config.yaml
n_head: 3
init_std_qkv: 0.051
init_std_down: 0.0
decay_fraction: 0.349
Each number is 200 + 20 x the weight over its row's rms, rounded and kept within 0 to 999. Layers, rows and columns count from 0. The size before them is the row's rms in percent of the matrix's.

# layer 3 MLP up, 256x96, rms 0.477, rows 207-231, columns 0-95
106,161,200,234,219,199,202,198,180,219,216,207,188,196,195,168,193,188,194,215,155,203,190,207,212,153,181,217,218,209,228,194,200,197,202,212,186,188,226,213,227,187,209,214,217,192,178,224,193,202,207,199,228,184,210,205,188,220,232,204,195,204,173,204,192,169,166,179,188,188,188,191,144,180,197,187,224,200,201,179,189,205,188,213,221,152,197,228,238,197,259,197,181,167,182,201,214
097,188,216,222,214,186,194,177,228,191,181,238,155,193,172,230,203,216,209,204,176,227,204,214,187,236,229,177,188,208,194,207,170,202,215,223,226,176,219,186,200,187,171,151,203,232,201,184,170,247,209,191,165,210,203,204,203,187,217,209,185,205,217,208,185,204,252,197,219,204,208,206,198,152,183,186,244,200,192,215,209,199,217,203,205,207,211,178,187,200,209,177,193,190,211,193,226
098,207,195,207,222,216,241,176,198,189,216,169,199,220,184,225,171,153,193,221,246,240,186,203,164,204,182,206,208,204,187,241,210,196,222,186,178,178,198,202,196,204,196,182,206,175,175,208,194,211,215,184,207,202,198,174,192,185,164,188,185,176,192,209,227,192,185,193,221,203,191,198,176,224,164,209,171,199,172,174,175,191,220,189,209,182,209,236,210,203,191,203,155,175,159,192,203
098,197,252,204,161,169,166,165,181,187,235,209,187,183,210,209,185,195,209,189,220,234,206,214,215,215,168,208,197,220,212,189,186,176,187,194,202,191,167,203,216,167,191,226,209,173,205,213,185,184,224,182,202,168,170,215,198,206,198,228,194,187,182,179,197,214,194,218,204,173,162,237,227,171,195,207,187,176,207,212,198,186,198,181,189,188,134,219,193,192,202,218,216,217,198,195,195
093,175,197,235,193,217,220,211,175,209,210,209,203,181,173,181,161,216,186,214,202,189,177,252,161,180,175,186,167,208,231,191,202,214,203,228,225,180,197,203,217,189,195,189,200,208,226,186,202,205,210,228,218,199,196,197,259,204,197,209,179,209,175,257,191,189,184,217,194,211,193,193,188,200,189,178,230,208,175,200,206,183,199,194,202,182,209,174,217,216,177,187,193,211,205,221,259
101,162,199,194,222,195,226,189,175,206,202,192,176,221,206,229,217,227,160,203,191,174,191,212,235,196,203,200,208,210,229,195,225,190,204,196,181,179,163,183,201,230,209,182,197,212,225,192,163,179,170,193,184,188,196,208,196,209,175,219,201,187,231,193,211,196,211,223,179,200,226,266,183,205,226,221,204,216,177,194,189,231,209,179,148,215,197,206,208,191,224,210,179,203,162,212,215
107,228,196,201,184,209,236,209,199,213,157,179,169,171,213,202,227,174,196,206,210,229,220,206,223,227,180,214,208,221,179,211,193,198,215,194,187,201,174,211,176,228,201,205,211,178,212,186,207,212,204,207,203,173,194,206,166,200,182,215,233,206,204,239,208,191,182,186,173,206,205,176,226,197,253,205,237,206,177,239,163,190,215,190,173,195,187,232,182,232,180,189,199,175,203,188,167
100,213,169,202,211,217,192,223,167,181,223,185,212,212,170,175,182,185,171,188,162,196,174,203,194,207,157,200,201,154,187,187,210,171,187,213,209,199,199,182,161,222,197,215,202,164,195,160,193,197,208,162,234,195,228,204,169,211,170,212,198,212,164,184,165,207,188,203,179,192,239,208,202,240,181,204,211,191,222,210,184,203,183,178,204,211,204,183,177,222,179,186,209,207,198,223,205
084,209,199,174,197,229,223,199,191,187,186,210,224,205,195,193,191,233,215,203,219,233,208,224,201,182,212,235,232,212,175,170,208,226,220,166,181,199,193,194,211,210,175,238,187,194,201,203,191,227,202,170,193,199,192,211,218,138,216,212,192,227,157,196,204,206,197,187,184,226,185,232,243,214,184,208,194,167,203,199,233,199,197,188,209,197,193,207,151,190,191,200,175,193,189,155,212
109,213,198,222,155,187,214,184,210,201,186,211,188,183,181,220,218,177,203,188,168,195,193,200,178,165,194,234,206,200,218,187,151,191,217,204,234,168,180,206,210,169,190,226,221,171,214,191,175,226,196,189,204,207,161,198,213,209,206,190,218,224,183,215,208,214,187,196,182,184,211,179,199,191,227,194,236,204,220,211,208,226,215,198,188,155,221,229,247,199,219,192,216,181,234,236,199
091,179,185,195,248,189,212,201,201,226,181,195,174,197,186,214,166,196,225,192,211,228,186,215,226,210,203,254,163,200,228,213,192,221,191,246,207,223,213,220,190,204,236,195,210,214,219,207,180,204,182,201,184,177,216,220,185,216,182,181,177,214,198,223,180,201,223,189,193,222,207,228,213,197,251,235,177,185,211,229,226,198,208,204,179,187,192,209,209,217,220,195,186,208,227,241,216
098,227,238,191,205,202,193,207,203,172,187,210,204,201,207,218,207,218,199,199,207,163,220,206,180,168,229,176,167,165,206,222,195,216,215,200,241,208,207,193,144,243,200,200,182,193,187,220,199,224,187,205,209,198,201,220,188,243,214,202,224,176,244,229,222,180,168,200,177,212,188,198,210,191,220,235,211,187,191,197,215,194,228,199,205,214,211,206,178,186,173,168,220,168,197,217,223
102,179,183,212,194,188,206,208,211,226,220,201,172,180,186,240,218,219,217,231,193,180,198,198,233,171,211,204,227,201,202,191,232,210,174,201,214,191,201,210,234,154,197,215,196,190,194,231,187,217,200,198,207,210,203,191,174,180,175,186,187,179,204,200,206,198,157,225,223,148,207,202,149,194,161,165,181,212,184,225,184,178,189,207,183,180,176,213,181,218,177,209,208,184,222,198,227
096,204,218,195,202,217,207,219,207,209,219,180,196,189,204,160,191,180,194,212,203,198,184,209,190,209,164,236,234,207,207,202,200,187,239,189,215,219,185,211,149,206,234,190,209,200,239,187,207,183,198,226,210,211,184,207,186,216,180,211,231,191,213,236,184,208,181,135,213,183,227,204,177,197,211,227,206,179,203,207,187,207,206,197,214,166,156,196,176,198,166,212,215,201,161,169,212
100,199,206,215,202,196,214,198,244,175,217,209,181,179,212,217,169,207,230,191,203,195,186,217,222,184,174,202,160,227,201,182,188,186,227,225,202,195,194,202,200,176,208,198,235,170,216,242,195,175,214,190,199,176,195,166,187,197,191,179,225,203,239,159,217,195,254,203,198,207,197,181,200,210,190,225,171,212,232,219,236,213,209,168,208,195,189,185,207,174,196,172,178,226,177,207,182
091,205,232,214,221,189,182,194,165,203,218,194,168,219,200,176,203,202,180,202,195,224,219,212,212,212,205,183,189,203,217,187,177,188,200,250,186,197,195,209,243,191,195,195,215,193,239,176,211,176,221,211,210,185,200,224,189,198,185,218,224,223,216,196,209,219,218,184,217,177,231,202,183,171,222,182,213,230,197,192,186,203,180,198,186,245,226,156,217,216,217,199,232,225,231,164,244
105,174,222,180,188,204,194,220,239,196,208,226,156,179,236,185,215,188,207,206,217,166,163,186,191,210,179,161,188,207,176,235,215,197,215,207,189,183,181,230,170,205,228,191,244,212,173,234,197,214,224,201,191,193,198,211,214,183,219,210,222,200,207,195,186,164,236,195,169,218,182,194,228,184,187,205,226,189,228,197,214,207,160,205,194,178,194,193,191,186,194,163,198,205,199,211,214
093,201,209,172,236,204,206,187,169,201,189,218,171,155,249,205,224,206,205,228,228,220,202,211,207,175,200,194,212,243,180,195,185,216,199,188,200,176,194,205,188,181,177,196,196,224,173,208,173,219,229,181,224,219,242,210,181,219,189,199,194,191,196,232,185,155,230,198,186,202,173,234,165,216,206,218,220,180,184,158,199,227,209,199,199,211,191,211,194,210,209,211,202,209,181,226,207
112,175,203,183,208,207,201,174,228,182,176,194,194,205,210,181,222,191,192,167,212,197,224,207,233,187,228,198,168,232,185,202,218,207,206,232,195,174,167,172,231,179,185,158,188,224,192,189,200,191,180,176,222,218,191,220,225,168,188,197,189,195,183,215,205,202,217,246,206,225,174,212,207,221,191,231,204,179,154,223,215,193,213,223,222,189,200,219,223,229,238,188,196,229,197,184,209
109,239,201,232,197,176,189,186,220,159,208,225,178,196,186,194,211,184,175,222,229,214,182,208,211,219,228,197,201,210,205,216,184,198,169,171,207,202,186,181,218,213,211,186,171,176,181,186,218,180,177,227,187,177,201,225,204,201,181,197,215,214,202,159,193,202,212,177,214,213,194,164,152,168,202,170,223,212,163,179,206,154,194,211,188,236,184,191,187,212,213,208,201,193,191,223,161
095,200,196,172,180,186,173,211,202,204,187,207,181,177,223,209,237,207,183,222,212,206,196,176,172,195,183,206,216,202,179,212,181,226,220,172,164,223,188,197,200,182,168,236,179,192,185,220,186,222,214,224,218,188,192,212,164,168,173,209,216,253,229,186,194,235,184,233,191,216,232,231,151,215,213,212,209,196,186,178,213,222,216,180,209,219,205,210,194,189,219,182,218,200,203,220,207
101,173,216,203,213,181,213,167,163,223,219,216,214,207,202,208,214,210,236,207,174,218,205,196,204,181,224,240,219,236,155,214,186,226,218,164,164,205,211,203,218,216,212,200,197,191,217,215,200,191,212,200,238,199,210,211,186,158,195,219,206,212,224,216,210,210,240,189,184,207,243,200,213,215,188,172,216,196,194,210,182,184,183,214,166,214,206,252,173,179,219,211,209,200,217,190,199
113,218,153,186,212,192,206,202,199,184,171,205,203,210,201,197,218,201,193,195,239,216,161,204,210,244,209,213,201,212,207,201,199,221,211,172,202,189,219,213,197,201,188,192,218,199,216,185,198,223,219,191,162,198,180,190,237,225,218,228,241,202,178,199,163,210,178,195,202,220,213,191,173,217,228,197,201,184,246,202,197,219,154,246,178,175,226,168,214,187,195,185,167,199,196,223,179
100,238,226,199,213,231,200,192,201,188,181,217,210,189,201,218,200,199,183,187,213,176,173,217,195,197,188,157,194,207,179,182,209,194,207,178,205,200,216,219,219,214,182,192,202,189,167,195,225,245,218,210,217,228,190,176,230,194,234,161,227,192,215,180,166,161,203,218,224,185,245,219,185,167,198,205,197,192,212,166,231,208,183,213,150,211,177,218,217,194,209,208,177,208,207,194,220
106,213,198,215,182,189,231,186,202,190,191,195,243,188,225,199,178,242,247,206,191,219,162,222,157,165,212,190,202,229,203,243,222,184,202,190,194,224,211,209,180,169,193,202,220,202,196,200,195,245,174,201,237,193,246,173,211,181,149,203,186,180,193,186,217,193,185,211,181,211,190,199,202,185,205,214,204,210,208,206,227,201,196,229,209,241,216,191,197,201,188,205,203,199,204,219,209
# layer 3 MLP down (transposed), 256x96, rms 0.41, rows 207-230, columns 0-95
094,192,231,174,213,207,162,211,190,198,215,182,203,203,175,189,195,193,197,161,194,192,213,225,195,205,203,147,197,197,164,200,192,191,211,156,186,218,171,191,217,284,177,212,221,201,204,215,201,150,184,195,204,162,211,216,184,199,180,209,203,187,200,202,206,223,167,195,203,192,174,188,217,211,229,225,192,191,201,176,215,208,215,209,185,197,195,193,183,203,167,211,217,210,225,183,195
099,189,213,239,193,193,199,238,172,210,213,177,228,189,235,243,238,188,211,207,222,213,211,200,231,202,191,212,192,225,187,171,216,199,207,192,203,216,179,214,206,210,207,203,159,235,173,219,199,196,186,204,219,206,222,212,211,227,190,181,176,219,205,207,222,207,228,182,191,187,192,227,208,205,173,192,211,215,168,196,223,190,175,194,204,191,179,248,234,226,226,153,203,176,218,205,218
095,191,189,172,217,180,205,209,211,218,217,216,232,195,182,206,242,180,214,190,184,213,192,211,223,163,201,226,176,176,197,231,189,237,221,208,222,188,203,227,196,225,179,189,211,218,213,193,231,175,193,166,176,190,207,191,223,205,235,199,198,175,188,204,210,182,201,212,180,215,179,204,193,186,191,197,188,199,197,233,179,175,185,226,233,124,201,198,168,191,192,216,188,172,217,188,208
104,212,208,184,204,177,192,212,209,237,156,181,208,209,213,211,213,204,176,168,188,169,198,179,174,224,166,228,183,195,196,205,214,198,211,212,186,182,207,225,213,201,222,202,208,218,200,233,216,224,192,173,231,171,163,227,205,198,195,172,214,172,236,206,179,195,189,178,156,182,210,210,192,203,233,194,186,219,176,215,178,163,204,216,196,188,182,183,149,211,189,191,210,170,180,216,189
093,240,180,162,175,212,212,160,190,226,196,175,215,178,171,213,243,212,214,202,213,197,196,188,210,181,196,185,225,222,203,167,175,206,206,200,210,220,222,183,209,186,169,214,199,222,223,206,190,192,191,177,208,185,218,187,198,215,199,170,162,175,199,179,210,175,189,209,226,199,220,193,192,223,221,229,140,192,230,202,232,183,206,174,222,235,185,214,186,195,177,215,189,199,206,189,221
104,231,198,193,191,196,182,217,216,199,225,215,228,196,229,204,221,185,200,242,184,234,185,193,187,193,243,226,195,193,222,181,198,234,231,204,224,181,176,237,214,200,173,223,219,235,206,201,244,182,196,189,228,154,219,196,176,227,186,182,170,217,201,197,215,197,198,190,201,229,171,191,187,189,212,185,230,209,207,217,220,186,216,213,202,182,215,215,169,206,217,173,194,227,180,185,208
114,225,193,227,194,221,184,194,219,209,207,201,197,207,226,174,220,209,174,219,210,216,234,194,197,229,222,229,147,223,209,200,203,216,215,182,184,183,172,225,202,220,189,186,214,196,180,208,233,191,214,213,224,194,205,224,173,211,194,201,196,189,228,215,225,186,158,191,215,214,180,203,194,209,206,179,230,193,210,213,197,159,206,212,250,220,218,166,156,217,236,176,208,202,195,170,190
099,162,202,211,216,178,219,225,227,197,174,188,200,182,210,224,204,200,200,206,215,228,228,161,185,188,225,238,165,207,197,203,203,215,213,164,221,187,194,207,185,197,226,196,216,195,185,181,179,223,214,174,165,192,241,207,191,189,181,233,215,202,163,208,209,232,218,137,214,224,189,195,213,172,199,189,203,180,217,197,216,222,218,187,182,199,188,188,233,191,182,222,210,212,200,229,216
087,201,180,237,220,187,226,204,230,160,186,178,199,180,184,169,193,156,159,190,204,183,182,220,194,196,194,212,197,201,206,223,160,191,151,215,175,171,183,219,186,161,224,170,198,204,178,207,222,162,218,239,220,221,179,178,212,220,212,214,201,194,199,199,199,210,180,210,203,168,201,182,207,225,204,192,216,197,195,195,198,192,178,224,206,175,211,190,154,211,201,186,190,205,219,215,195
106,197,216,177,187,211,224,190,236,226,203,206,188,188,204,229,194,206,202,245,194,234,202,207,213,214,193,182,201,191,165,221,197,209,218,202,187,171,175,214,210,214,171,206,219,218,237,222,228,225,167,192,204,192,193,182,199,223,210,222,214,192,171,213,207,204,187,166,200,206,199,193,180,180,194,230,186,190,221,194,152,193,195,179,259,194,211,179,157,235,199,187,227,194,190,231,183
092,196,211,231,200,204,197,213,169,197,198,201,166,195,191,184,187,208,203,211,214,221,185,231,236,192,203,161,221,221,177,212,187,188,231,163,207,236,202,210,193,176,177,159,204,233,167,226,207,159,203,201,199,175,214,192,168,229,199,204,187,186,198,198,211,182,196,171,218,189,213,218,186,187,223,213,214,215,207,195,143,199,224,165,184,195,198,218,186,223,195,222,169,222,191,180,227
101,186,192,214,190,189,198,200,179,188,174,216,221,206,195,182,205,204,228,199,171,258,184,210,190,142,225,213,209,213,205,184,218,184,204,213,256,177,177,191,180,208,207,206,194,211,185,209,179,181,219,155,197,205,211,200,211,183,206,207,206,181,199,209,171,221,208,172,235,199,210,178,227,174,206,192,240,201,177,216,223,219,213,193,179,225,224,215,217,203,156,201,227,176,203,186,182
107,210,197,196,179,215,210,166,229,201,205,205,236,210,208,183,199,202,224,174,196,238,214,215,191,205,182,178,207,222,182,220,201,230,232,165,186,212,203,200,220,250,183,199,227,216,196,175,184,179,207,191,224,191,204,201,173,203,163,175,183,191,191,192,218,214,182,167,219,231,216,202,264,179,214,203,203,197,225,220,197,220,212,178,225,219,177,216,202,178,189,198,224,170,223,182,215
105,206,162,194,223,192,210,191,210,215,199,227,211,206,183,226,189,188,202,226,180,223,230,216,207,212,249,203,181,201,186,211,212,178,162,215,214,204,187,218,187,206,225,228,241,212,198,222,193,158,176,154,213,173,178,222,207,216,189,198,193,191,183,239,193,219,172,200,221,187,193,183,194,206,197,205,205,181,183,197,183,227,187,159,239,173,175,200,208,188,185,198,171,200,231,205,232
102,201,223,195,188,206,236,180,224,204,214,153,173,171,203,219,186,208,241,230,205,238,206,191,193,228,172,166,211,200,182,178,171,193,191,194,170,213,169,221,214,173,210,173,213,201,193,254,205,204,178,204,213,203,197,176,242,235,202,195,195,206,203,190,187,206,190,212,208,211,212,210,216,174,179,206,167,218,219,196,185,217,169,184,175,187,170,204,201,202,207,175,214,218,230,184,216
096,198,207,207,202,221,210,218,189,198,212,195,190,195,186,192,211,188,195,185,205,202,211,203,235,217,217,181,194,189,199,200,200,220,189,175,201,221,200,186,192,251,202,218,201,203,198,186,212,153,167,206,202,220,205,201,227,171,191,196,200,218,197,170,226,248,199,178,199,212,157,205,234,208,187,203,163,197,214,135,272,202,201,184,206,200,192,215,236,207,192,212,182,202,208,218,237
107,184,224,176,207,204,191,235,219,200,223,241,199,184,213,186,213,193,188,221,195,205,204,202,191,220,222,204,198,193,203,191,219,208,208,184,228,208,175,243,188,167,236,168,239,212,183,225,249,199,206,192,188,222,190,186,183,206,198,173,197,197,193,194,174,198,207,189,175,234,207,171,200,159,209,212,205,206,180,186,147,237,196,227,201,190,207,229,248,186,200,205,198,196,186,202,230
094,190,230,151,160,213,157,187,198,195,185,216,194,205,200,195,203,220,186,185,231,190,183,166,184,209,163,203,200,188,183,170,191,188,207,190,219,212,215,191,231,183,178,214,155,217,194,189,212,214,194,211,243,213,193,268,205,204,218,200,185,212,200,222,203,202,197,192,214,238,230,199,187,201,197,239,180,197,230,196,209,198,207,197,179,196,206,218,191,223,206,190,157,193,208,210,231
107,212,215,179,189,194,161,219,186,204,248,194,194,210,191,221,237,178,219,181,200,187,184,202,201,182,175,197,161,218,185,185,236,206,192,188,235,194,199,185,172,215,191,189,204,218,220,185,187,227,223,185,183,212,226,178,215,168,213,216,212,203,218,229,211,215,215,199,192,161,182,214,189,214,194,223,197,187,172,176,229,217,182,164,156,209,186,206,232,192,177,189,185,222,173,190,238
107,198,190,188,197,193,203,209,222,196,208,205,208,165,216,216,208,204,174,218,205,225,161,197,161,206,165,209,197,215,226,230,204,198,206,194,178,212,230,181,198,178,198,189,213,216,216,200,170,177,206,186,221,205,215,157,185,191,223,192,217,183,222,208,189,177,230,183,238,191,219,158,136,202,198,192,194,203,224,233,205,178,183,237,192,224,218,154,206,194,206,202,222,219,211,212,220
103,199,223,181,197,214,184,199,158,200,195,209,180,253,205,194,208,190,202,202,210,213,224,211,173,201,209,210,210,233,191,212,180,201,210,165,211,240,229,180,179,222,188,194,201,178,158,210,201,176,218,234,190,216,162,175,204,184,227,185,199,187,177,177,202,197,186,174,198,188,185,233,224,224,210,213,192,196,197,172,190,211,216,203,133,233,181,233,182,209,194,197,200,196,220,210,186
097,217,210,165,184,214,188,207,211,230,205,207,177,227,158,220,248,169,222,202,196,179,200,216,212,243,183,169,221,176,162,174,192,210,209,207,216,199,226,181,205,208,166,208,215,227,198,217,216,199,169,234,195,177,207,204,197,206,201,194,180,195,227,228,172,189,164,232,208,205,225,202,182,235,197,224,199,172,224,225,193,191,184,197,232,184,199,184,174,215,210,191,185,203,210,187,193
098,202,198,202,186,215,188,213,199,197,194,185,216,208,185,205,210,186,226,212,201,193,220,216,187,218,221,214,148,199,198,190,199,204,226,202,190,199,201,195,190,224,163,210,238,202,233,220,206,193,186,210,220,189,234,203,197,156,212,189,138,203,244,186,212,203,212,201,175,178,189,186,237,201,213,203,173,187,208,177,191,203,206,209,133,215,202,226,245,173,200,180,197,232,194,194,195
103,172,175,211,216,182,203,193,211,191,179,192,202,206,196,195,207,234,192,165,225,227,190,215,225,202,149,215,199,183,181,218,178,189,216,174,188,190,196,200,218,215,206,213,217,209,211,181,215,197,224,154,195,171,180,242,211,204,182,202,180,215,177,216,209,195,166,175,204,204,176,199,208,201,192,199,227,227,184,243,190,187,238,196,241,189,213,201,191,219,195,164,225,179,200,220,151
# layer 3 MLP gate, 256x96, rms 0.493, rows 208-231, columns 0-95
104,194,226,238,241,203,223,202,249,209,227,186,190,199,210,206,235,182,221,190,205,201,197,193,176,193,216,183,162,196,160,207,195,192,191,193,205,206,209,205,185,206,182,219,242,222,237,229,226,220,202,179,172,190,191,173,235,208,206,221,183,192,210,169,206,186,226,213,197,219,188,239,217,225,187,217,212,215,161,222,199,212,200,182,211,200,180,189,217,173,208,193,176,165,197,226,193
098,232,183,204,209,186,211,205,234,202,186,220,228,185,188,172,219,204,174,189,188,199,147,197,167,205,195,209,167,198,218,205,220,178,217,209,239,224,184,210,204,228,186,166,177,224,190,217,216,195,203,183,187,176,222,180,161,191,200,197,181,241,189,196,181,183,190,219,195,185,179,197,210,187,219,190,186,189,183,248,215,182,195,199,234,182,173,199,241,209,193,205,185,204,235,201,236
105,231,210,181,191,193,192,203,178,206,189,192,205,178,200,191,181,177,214,249,214,180,221,222,200,186,162,167,204,201,159,182,204,222,179,186,198,194,196,211,210,174,182,181,199,164,230,185,188,218,159,203,220,218,183,189,206,198,213,195,224,211,205,219,186,185,199,210,193,218,207,207,198,213,208,234,232,174,236,202,174,168,192,158,226,204,221,192,214,219,205,228,160,206,176,188,154
110,226,220,176,187,201,206,212,150,189,217,192,164,233,188,185,247,224,199,186,202,234,229,193,207,225,177,210,156,221,214,154,209,214,161,235,203,222,211,202,212,201,189,202,184,198,210,238,203,225,195,215,239,182,215,175,183,234,225,210,201,218,225,217,202,207,182,200,224,212,192,204,213,201,203,192,165,197,187,214,185,204,212,183,210,185,211,188,212,193,200,185,193,217,221,196,240
100,226,180,186,189,179,219,184,221,188,237,190,216,166,224,161,216,190,178,196,218,242,210,218,163,213,186,207,194,181,206,191,176,188,202,209,222,250,211,205,185,220,185,210,213,223,209,202,208,210,212,202,242,199,189,207,195,225,194,204,236,214,218,198,193,162,190,183,213,196,214,205,208,200,218,214,226,201,208,227,234,209,195,201,234,168,189,199,196,197,209,154,149,230,179,189,204
106,169,182,200,186,198,222,213,181,181,151,206,196,219,246,185,242,225,182,207,198,188,210,219,213,168,200,216,198,196,196,201,219,182,242,191,218,200,167,200,189,202,192,157,166,186,175,162,210,188,228,219,207,193,197,188,213,237,149,199,196,200,188,201,216,210,204,232,210,192,184,215,196,217,209,188,218,228,183,242,199,167,197,188,210,168,208,204,176,206,219,182,208,206,196,198,176
114,201,197,188,180,183,222,190,201,233,188,177,196,192,198,215,202,172,214,202,201,191,188,236,186,224,201,207,195,177,183,204,188,215,187,178,192,219,190,221,198,207,230,203,155,229,199,202,186,196,186,163,194,222,201,170,219,226,208,210,213,211,225,201,177,224,151,215,183,187,213,223,181,229,227,251,195,207,211,187,238,190,217,159,206,191,180,215,189,220,183,204,174,189,190,251,233
087,183,214,229,219,214,190,220,186,184,173,192,190,198,168,214,193,180,198,165,211,185,200,192,194,160,193,215,175,200,201,204,209,170,159,218,189,197,214,192,204,212,184,188,182,206,217,188,227,186,184,206,194,212,196,197,214,183,182,152,188,206,186,220,166,237,178,205,187,150,226,194,232,210,231,214,223,245,191,154,216,205,203,178,216,203,196,196,181,178,163,213,174,195,223,174,206
101,222,197,209,202,216,236,201,168,212,199,201,185,209,236,223,161,183,163,215,230,210,200,206,186,214,211,188,191,202,215,211,226,199,181,175,209,223,217,206,174,241,217,203,147,196,176,167,220,189,222,197,210,213,190,243,258,190,203,161,208,210,215,188,207,201,203,199,171,201,193,198,225,197,207,204,186,243,203,229,206,198,179,206,194,213,230,170,198,208,195,225,193,189,177,209,218
097,172,228,188,176,170,195,200,149,186,202,157,210,189,170,182,185,212,181,221,212,175,222,220,192,185,190,185,166,197,212,169,230,205,209,206,206,207,182,201,162,176,211,193,191,196,180,191,207,201,169,196,201,186,213,163,197,225,173,219,214,220,208,205,235,188,202,195,198,170,225,221,223,226,208,181,204,189,238,228,186,188,164,155,193,203,207,177,210,227,209,217,197,214,218,225,194
097,213,215,204,201,214,188,171,214,225,239,186,198,217,198,185,179,188,195,253,197,221,214,191,240,211,222,158,215,231,173,230,186,185,237,215,211,215,195,196,201,187,203,189,181,187,204,225,257,212,198,203,201,185,183,201,219,180,221,173,208,199,203,223,198,180,230,166,211,180,217,213,222,197,156,221,205,202,193,252,184,203,190,229,185,189,209,195,212,186,195,195,176,195,203,231,207
101,209,200,210,177,186,207,224,170,220,218,208,210,170,205,212,214,183,204,212,203,201,201,195,185,152,188,177,200,219,187,172,221,198,199,222,231,191,178,238,210,220,231,233,193,204,259,179,221,211,209,199,179,187,214,159,212,168,191,211,183,190,180,179,191,214,197,221,196,178,212,175,218,223,206,179,223,220,236,229,226,188,186,195,197,204,166,214,214,206,174,223,190,174,224,234,201
105,193,213,185,234,192,185,199,196,225,180,193,213,200,185,205,224,185,224,228,141,222,202,164,227,210,188,231,197,213,216,183,205,197,187,197,233,213,176,176,228,188,221,206,200,233,174,192,222,193,194,177,199,177,171,208,208,228,240,215,201,206,201,212,193,205,179,224,189,194,207,186,232,199,218,197,174,169,209,205,210,202,188,232,218,190,199,227,240,204,232,205,174,231,200,164,235
093,192,227,225,209,177,228,186,218,205,220,190,171,192,212,235,224,197,177,189,191,215,209,176,217,172,191,181,191,179,173,209,190,149,228,184,175,194,185,187,185,185,199,210,175,207,205,191,204,155,182,190,215,190,171,214,209,176,209,200,222,212,178,158,176,200,183,195,185,205,221,197,191,193,189,190,238,220,200,189,243,209,153,190,176,214,210,213,188,178,188,167,166,221,191,186,227
091,220,205,172,211,196,216,204,218,226,211,184,162,178,205,185,234,188,208,224,214,215,192,241,178,203,217,200,183,191,189,214,193,162,190,219,215,191,213,206,152,217,171,226,216,220,191,184,220,190,224,214,211,175,231,215,188,190,220,196,208,171,218,215,167,207,189,226,195,221,165,215,188,184,220,188,234,182,207,204,204,199,214,190,247,202,184,188,244,201,206,212,171,170,212,223,168
101,199,228,196,203,175,202,199,180,188,165,236,192,193,182,222,222,201,185,193,175,220,196,225,221,199,172,196,218,185,188,187,192,201,196,205,204,202,195,184,226,180,219,207,183,231,229,192,206,220,217,197,221,183,165,202,207,206,171,224,190,197,194,183,158,227,170,227,234,150,195,237,184,228,210,184,186,190,194,220,217,189,199,200,213,222,207,218,176,181,220,204,192,245,151,225,224
093,241,220,205,208,249,143,223,211,218,221,197,179,213,202,210,214,188,207,206,215,209,213,198,195,180,177,222,204,202,208,201,208,186,241,201,184,211,155,227,206,178,199,187,201,180,151,171,202,197,207,171,208,187,186,205,217,197,219,204,207,206,202,214,226,196,209,208,172,221,189,231,200,241,164,206,197,191,212,216,169,190,224,185,211,192,201,248,222,181,214,189,186,221,208,229,225
108,213,210,200,232,192,187,209,199,187,209,224,199,201,256,212,238,177,197,200,195,170,205,195,202,204,216,178,184,187,180,165,168,229,212,208,212,245,209,185,205,254,197,208,179,231,199,214,207,197,179,209,220,170,206,181,214,182,220,200,200,216,203,200,173,198,223,204,194,199,204,195,195,226,215,214,190,215,187,173,230,198,197,217,218,183,197,214,231,178,187,142,190,245,190,166,217
104,216,175,157,203,191,182,213,222,228,221,178,177,215,224,185,179,220,186,199,214,220,202,191,218,168,181,212,224,231,181,223,177,191,242,169,172,224,204,207,246,208,221,180,211,183,201,167,209,197,207,197,225,191,159,218,194,198,203,222,198,218,215,177,207,177,209,189,194,168,174,189,159,199,193,206,213,200,194,197,186,185,190,232,167,228,202,213,211,180,232,218,212,215,180,178,197
102,202,192,205,182,207,161,211,203,211,186,202,211,198,187,204,192,221,220,209,142,211,206,200,197,207,181,194,192,176,174,179,205,216,223,202,174,208,193,207,189,177,239,163,178,237,221,177,214,226,207,164,226,181,212,204,183,204,214,197,186,228,196,191,188,214,220,238,173,226,230,187,211,213,190,237,162,189,214,208,205,170,205,195,244,185,204,171,198,218,216,211,227,209,230,211,235
097,235,240,227,188,190,203,172,219,202,211,195,179,173,232,196,184,211,177,243,226,167,188,218,179,181,207,208,218,180,201,161,188,198,204,158,198,211,224,197,201,199,211,209,187,185,195,181,228,239,195,188,212,210,187,222,190,172,185,215,194,227,219,176,211,180,170,196,184,189,205,205,183,210,242,191,188,220,206,210,204,192,209,182,195,181,183,201,137,223,220,193,189,184,162,217,196
110,204,212,212,231,173,217,217,195,203,226,207,191,223,160,183,207,186,198,199,170,218,180,242,199,189,184,237,177,204,204,189,231,168,198,184,232,200,172,243,226,203,191,200,210,186,211,216,226,191,176,179,211,210,198,150,198,208,209,236,234,208,183,205,199,212,193,182,225,206,165,217,204,194,186,219,170,198,204,213,222,191,214,191,173,198,201,187,239,207,214,199,160,174,236,200,197
098,193,192,217,188,175,183,193,187,204,164,190,191,210,216,209,217,207,186,220,196,212,198,173,187,173,162,243,230,169,192,205,224,243,196,184,178,197,189,175,190,204,193,216,177,219,207,192,222,187,203,164,224,169,241,188,194,179,204,185,215,216,218,196,146,207,214,178,182,157,186,209,190,222,196,237,195,193,196,221,221,158,172,210,219,184,209,193,221,206,187,201,211,205,208,166,183
114,191,233,168,188,178,187,217,204,228,192,202,212,241,220,205,210,180,198,198,184,212,162,167,212,197,179,174,190,180,203,182,220,235,175,210,228,217,238,206,200,189,222,202,185,238,226,187,214,199,212,186,173,222,166,210,189,186,195,177,166,226,229,179,177,217,191,224,226,188,246,214,216,210,209,197,209,205,182,210,210,188,193,197,186,176,213,210,170,199,190,203,174,208,199,153,227